python train.py --n_head=8 --norm_place="pre" --positions="alibi" --qk_norm=true --tie_embeddings=false --init="trunc" --init_std_o=0.0 --init_mimetic=0.7 --lr=0.00131 --decay_fraction=0.882 --final_lr_fraction=0.1
Each number is 500 + 50 x the weight over the matrix's rms, rounded and kept within 0 to 999. Layers, rows and columns count from 0. Numbers have three digits each.

# layer 2 MLP up, 1024x256, rms 0.0883, rows 166-178, columns 0-255
456562479467436511535471507409501510532497515438495466559474545446584446503504437509500451536467555569521534526480547491499483534495437531504440488496549531463450497519523496389521558484496430550478505473427498492444498573463413524535519511495503600446468468436580461546507434527571459446466452504516495522573511479481554585534479564573438544444565454442434528531426446519542477563452522447515499544569488561516639526508512502585500537511549505425546466492398618455581424482522423519559521529515542479532507539471532541422426519500480502480543526454483467527433487566562551501468450505452476460418532515481435421497461520598514527485562486545450483448505515440509587503542538507399396437508533494426490516502530560495472503494566473551480481521408518493551495454542550
567509520418557492450517547582496542538491502590466436470497393541543484500338531402448390479486491443629528521401539531546532379502459457532580607675548519565504527423528556601512458426461468516584454575445495528562535481505512521482600528464479423531451356465549517488439533425527435514464442500346471643456544584464445534557430436525558460483442515488546658441538526554540357542489497468489555566600501484406477540468429567513530411574502539523533436543466427499373391547502541458588496523593537455577518613629494567553615554631593531435575540482543502489600512510570491615526473522546546544389545525466519486545517477546589521434537381472579483514469523418508561560530531501531394634464585484474468556467509594409547583387459478487497521545549499440375508477437454
529497527505474413467504423538448461562475445420541453476531535468480583486450552444447506558517432488476517474372480509498537479532451494408518481487446509520437507578529589511426607425424500558398499547473464493523539501474510448518538563554440467492382485523484519475455521472454564522504513546479535507477471562501613542475518522460567417464511424423404495428529504581604539527474543544424538398521434543480427476518463479560442525549491517456461482468410508455462554472475455482489545531483561537468532491550498566519482433519479495467503474502539472467445519481453554429428529462535489490496442543528470452474448582421519425549478398558544455514473595444547537404535418488504449560430471454529538603481486533520456535429522500492488496532536431519530525511568563
500441411432562509528416449385575400480483610591553568422509581434443483486587475566593501512416517568509499589524496530476445557450492388431476465517512505477475577437537530580483381571571571533522481490663442508492474519439540435452467542499605495557501482452504577520474440483400473446444508428488487491467473541512469482566536508472532480473384459532465535487544628466505518472426549517661524489509493448491462446602520471545530518500447474511591566512472450500488441445491551493545487463414533595525445551470563421511474569501439509512498426551498526486542460482464557512455447468640538441494502498532582519495476519496451421560592508625574494517398414578412547440513438527538473476491493456505388505522606472506509481458497453586544484516523492557443543415545430
577586469501514515633552488430518482567513487598513501550479444418412557374509460567564586514517453464656462502412456513583465513466476601444523401510537496480530484573534450489420481546530495501509500395518571542516488387562327473385606466615477481483568487376536532514520415378407429515637527418491545424509494545539580392462498602549514595463401479543489454479522454464531557494518537566432450419407501583465507467336344410468537453472546624537543517487501502441566467516522511536519507557442488421478550446507521335457386485599425472560394531533480535520503526453638518560572503433539624485557456556519573363440438508431468566398571514489472553561582507544481488435465479495450483614520572626540343578507565556537531477622443467461506431565527389474531586540589498
483480544482463474487461510553519491507484485542449470507519447507483511557493520442542544494523490477519488512466485525499492484552485506486492535540430516467498532470484525495527503507471511465444452520501445550491482495493473525492508488585583544504464501534478477461494516497482482512582505477548500512498511561506511570534604442518547483451446503513523490518521542445453491480532453539519491509496547514518480534428436523457462485502493495545519521483478497527509516543480466447514582463483473496578478438532541490461517481439472489480516490513507431519533475512500449463513531525507488542515534543511531502505487562555506491566522488500487473471459363511512516509504563508495488521450529457494534526497512482536489523522534474530503491575447491514472551517485484
535513501448460465481519573421493482487554540455460506530487520386450476528466566443491499508475533529530437517419509642527565501490465546440481469593415516512550418487545558493473508549575564497551534525481476533490498599518499482559471570580572474555358493509466518523609456489509473452532510475469493469393482457563451435462482479548503492497568474527452468627454563490572413439465526497518445437544417610374469471494553570486419498534431517533470491508420496425573501541491542499456536595509456535552482547417569430535554545428520454498436463563426569537531524517460529513509452536463550376526441573420562550530505544547497445539510554419530526480518448449501482508480479527480485472500539564507482487493597476560445423517566508529504494539491577494513530523430511
482423537479501511463470507448550493484529554497398374399385506513548546510508532528466400493406554480541484471467535556475584527425537601370559453455433534557493528543453535479520619460454434495478485474516495465535537481459443494609562457369441510560543532554583501525450490483494541424543446412481462549625495543572447584495463558498640459481565532503502527503516407446505546422617615483536534476498576434449581462464552481557446537465506531478430433439547443513475581557478514480464601435587467502410605583514619438503533576440453498375560457467515490514452527542608471398532526518551480542476467483543445504517494486500504443323536488554492529495503632550473458470454460467513480480525398393358442479558456630473387562455527504507461481524471482479473518402432439
464474498494584475512533562490490566553474518484492463473561454500524451393476563515482535525476509516510652501494561549520499517454518524460536555424518452550518490404527465478606502464413479430533556545494464552443597496457587511454535545499533539477518502421409532407564515514609465490620521537397505500502491383579547539569599523524559522469565466496547525524474474468477519466544445552509596428492554536465497487511479552495403462515476503585612519496481460461482478440572528488490469576354478446542523555512518509479467517470471476483505441541484459463606559516526498562538581547665513576491482528558429554465525506590541472632478523495580510504489402539615483473503425489551499529494375489539449567518639507525495483470528493483512394538561449441528477493510508
467545550492482464450452445518474494461531484534474557444463493532543536535563478527545479486502506546596499507464471532539488563514507501504525398518506536505442502515534554512508475539442491520395467484577527499541506486502519453473510527537496434519457528544440478499467534521502454508450473510494409502453563507560498504432468522545512457509558519512512547506502563534495519493478466525436512420524465461526454518512571556506488575469492456545499557587498540515457488527495467510517529542531449441528486466558534515510395442495539492447543540561547521527534449541525494534494451572467475488502489476483471426431486556446521512500495558511499534467479548497514456471494425514479455482484530527500456549457433487497507508503480597477485505537488549473484443432470539
486486522491496459528520510498465511517506513490477492498467504508516507493514529505516485528504461490489491518491464480463460497498495494511485479513506494497528477489476467518451512503545497521508461480448522497461505512517508532513520525482511491506514509474508516452518520541537485499518518509534505510536464524483489522517452530479499545513480516505481497508522471502510453507508493472499519521493489499554519470493479489522513514470503501502520483479531501503455486476469529506513518486483505510524447485485464526515503518457499504506509512456528499460488512508520498501509527495491505533461515493476512514507534527449512476486516527456433495523470490530494529498464500479521527503501544489508503514459486476512500494506497468479491493487504531483535487524502467
484496526404493490607513438573609473451548495551382500525528518516492621459418523491515523324422518455499630583449531476523477519440604512457567355547478440417518472524495556464545593488374426521539621533599380600575456489421446437458475423462506498381543568548627517597431544388411462540473430528605609491559522481554635413413498544516485597439482558612510511446453474576499533437458483547502410432534517431455515492584538499466456501489521481506416476600539455484427532557555457558468502598497544468507550561416370530612487540473448502469475460576540450507504503463401417539528550416623427439571500507613474463530425449479453530552542512556480418407510533472628453580509417453499498571377532515495499412533524531499523384531337557489398458555438460541446457544426429
566558489465621339442553502389569439627464484477561509527447462439491536438460557548467562471491562552618525585431585501531576434437562632558494481532453495502631417550524535558539540444438433433623496553454567481574594639558513436469415488531430543424623497473462509485411530487454553577552572455547413473478457465501562505519466479642440551464551493503467595503364388546515556457448546548556512447421475464406498517573519534472587587480596475549510564461464465518536479485603444609496530513463528566578447529547499500484468623465586553467542518584436442384603535500527501487557539594500455468527508458518535501580530432607578467477470404451540485593477524448625435452539496494475510494573458508521458405515461633361651509387386481451564464424575452539559494526441505
# layer 2 MLP down (transposed), 1024x256, rms 0.0915, rows 166-178, columns 0-255
462454566587558510442425539591453548489425495518460502490557522459476563584572469478520424562474481503432558480545510506453456513487506501437487499476517429510429515476530477487472461481500460396543529543561572476499476585567486458386563541484416572428413430523534524537502556522477520525487611501488512447519475481456506462546481511525479560417521490493553486520517515500488467483463505444512463504542499474555541462439536411573495624467485454453631513532504600538517501532533467454563560479517514472433498553427511482423438502516515474438534514565570539507555514499542588559440502480489429445470463559450443441468460452549508500543457451583447553455499423539487510456529472526465480455480543488446519520489479431527485588475568508491492497465553483595553526476563529
524474451523586467456508497601489568443591485602430499516495348543627507554366575557527510545402435462394488512513544495546573484462588649509437523531553428547616453481527495513431459431547465380462482432488516453527538516490437561474616561514371525421586460560392615563549572390577469523453518580437491476549378518518567576471375461510546376467575478551456514464528476505558398469505482430491480575498460478416533481503455484478474454534509551588452372399398400508471367553500534513582427473438421546498422481611530595466545464415416556488528434516552431469441671538566496569455481573539536495430569455558465559438483532489551475480528492442534574484449547490530458535518455614492434507459393512362567552529564626513548447476383453495552554499445477491588564526548375
459503570465566450471512529516495499532531568460466507444515542503462502569486484538483516438483492589517525474529395557548497554460517504509394549452532509503542460494562484531519481497522508391430509549400479476511507470472486409439433494554462538553494497500584462534593493459537546565492448574469459416409484521501546523524475444484503407590483530486511516550562455460483584609457523501432516477630457518404475485562531491507400501542580517536535498450347566542492517484608499464495568368519543422528485504447590460510546540572472509491537569535460520464472605530552483453514479483472541470567589474523442546439489407524540616525548532620554488541510518545526582517584625500518473483431551475498517526471502490550576511554593565462499551560545501548497480419488446
484515568474487502552503519602508551553510577513444508574448448553414481556465460491436389528539585462464514476573488470446531575475525581459491505555518436444488661484449566457470539603452433476492556521468550436527444541569522514484454474437572494559567405457510502555552446503497470556545497478522539470469442512550336499463495387428498594536535638542446438540530476517460558442465429490477517509529488467548565573600500403589471435458452487476480538422518505542500477574442407486559533484496493470528413500520499405433561540484465425497461530519519459496426435383437566541529509560477449463570509465561530513463481587494402553506461461629454526478545512504464532480444434502472511572483576525432402615508490480537503492541468451473431604477529446566544467434455578
345558513600364614603548647539508569383466447627530596505414662577542392445496458554472633404553444576399446463579505500651480492609506592578433495389535535450475499506658457495530407470485555628427462629585524534442553437585596507507491530487514437519475640505592479534462499463508461476508461584463495401431499429422516498564415507388525408467516421450564498506575477447448463610498487500530316513469521561527521638447510462490529556452509498493615476439393570508555474409566568533579504469434497514468401526542524399459439422472427510543465538452431415462593489588503456506557439479601547535613625490520508439471614414470452482467503428429424578502537623499571445474398569402538372614476582450493431497370541597447380468517530538596577497530477551596349503558523535
487485508489520534571504525511505442533459509530508512460448537502492478505525469508494471538526523481583467479485486485439582547538485494519521508502494485500493545473528491522541487481520545537479526501554452523550514478538535500469521479492476536444521527536524545491476465479521533593458459502506533484405546490479464479490477475472507528497476488466531539491484515513470540501525440449435486485444523538548515482534520537507475498523520506436487511505571556503494480466456480502498530490459513499549476581459439529461498499524565497484463414516544481455408454521481437468517538504476516501459522441543473507521487458499532520505466476574449502469515570554582506496489526443493491501440547484450476466481523540539490471470464470440512469502504475496511508509432539
478468517557560501389505482444443489416384481435545441543470415476447538516478478387448439451545511522460422548482530539566439536447541509440423496531485547466539464476501588539575415467502510488561413483437513498556398564496594470534549525503619499483535460463468487488605503535425510503451536494558448479385505409566463432563443440542541528518465471528412445468537454498508424519526550531501420418532530536498433514469531514503500470461514453527458499458477483478419444424475550501533470571491521568530542497440477539526528504362513455488480475508437549574544527462553527528542492448493397463610506412409463527496521532453505421535506470535506544489517491545536437457540513495464514535390501548542490516485542493493428438469519530552460531501490512493483535513490486
434551552484463532459503524409644418522524487558497395448466435492559512446520473479505460572410517449473515434538465516517484568424519552394451408443452495503475446493485521547512548514471424492458505458530467436476656574428578552590532491518485528565489483458475514534415461459489479549423425460496498503545415572461493507471472489597473432457504486531503473535424501492472539387583568523533443471488516499417534450387497475559500464402441436472566544441498470507488609533491549567525560568571489569464552484569509469430425596492459329411506435571552485493507501552512479467537569564447482484449528532532496430499520502459510462414410513530535546424514562524489524563467475477544465430526503417467508520515431593498457462426499469534442470520546530540458538504517407
479599541486459468476369471490527503468470478584493504396571561479515486550595539485443548529572494477484460511487507610515481487444421540523489515595555461535478583386425489448460554570506489553539574493498502530553554456514485438415524516428473516550509436453470558496537523488597514462438468526493517416412480410526504463441518596443487499543517492493494536498564461587461508548448499513496473397454494537502520425458490551584455441382552538471587508515532530498605518456450463600510513510486495529465377538451512504559496525463485436543456466543462501440437506485503540541488497476444481522529436482364523425546546501488436519464458500440466542531514490532455547499474418502500551492524572507433416561455548474494580626447511432481509582504424463399535609436595423
466479497456470429487506578501534511528517464478519557491454531477521571442462472534538512480569571552529519452469502516547504525437516533462554500422481473466527503496483536557558518510473507509464472512500480480536450599503588498456578501517423467522533518501475530485487508560472553478468563482498524487480522585562517503493529489510498441496481557566431511498509518467563584514489499518504580522517466455482512562547494508441555514543471418495578459500452476606484447532534522548500527496508429537465527481475498485500473447429528472469495470485551433451536523530477484509505444536467491470527451572501471456463484524490519478441502516518646584506512568554512474519538484560492456452544465571473480563498501459517560465536504507507465553528514460469540448518504514
505527473516479494491497517498521480509457532526508477527526523521495502557506499500489481510514460530517515505471513512489486530510494477480470467507531518508505482480513503546488501497534500491507514485495503524513476494501520530505507468498503490492484486493498519485497476537508506458523502510513520531477505501490509510508535488518473512499531526549515486500486533527496469515496477457490485526530514458497497499483501509507503506521495518485521500513480512515491471490498527517509548477521502497493474509494486519512481517544501503502507496452512494496525514521470485539481500481484511494492511511484554506511510478496518481515498511522526524524452524493472469479487475497524545517505507460497526517531492474511495497507468460480478498529514497503522494505505511
430461550473376480523388477508495517377529542509441573573495527441541571558461417509490660463426463510502497547580574674542515561493513428579526533536462457595515443484550508532518541446447453575389417679485513553516523523608533510456443486441574405495479476504515479468610460497478599556498552561626508514496526545440426498558566500462533516586506550447389466566470492481543501462555449483469574458572459505609498426446574596495505548337517453574507496470486585435586590633461550426508472494523512415507594492635388552515437459460532534527442497548596505585466531583437399509436485460518490485535548514496519484523517329477588496527533459452446492452456433482452449432478519350601498464516484466423514456430452526653555517485481579540530493443417588465453562422509533
396547513515369403431506608458507470491491528520534459502465472418453504471455414460514470477552550553494635420508529542479511503500529578566494461504445526473477509509549508388466453445557387460443484449439507480498414463547492506462514516463487553470579516462472511490575442543471540422479569484545513549504532592506578503506427506605508506505558464454421579493499433498488574516401470486536339444575558426433509611440478647530496471556537478519515494425456492529636549500439446587478459359493573412498539499518453585598459464527524514536487397524650492496583460490397516459475399511496461558608560501471496450421436396513558514545482471464451568538500520436515462562507503499534476490499417464507460575461548451478568502390526578452443586506517509578470522434561497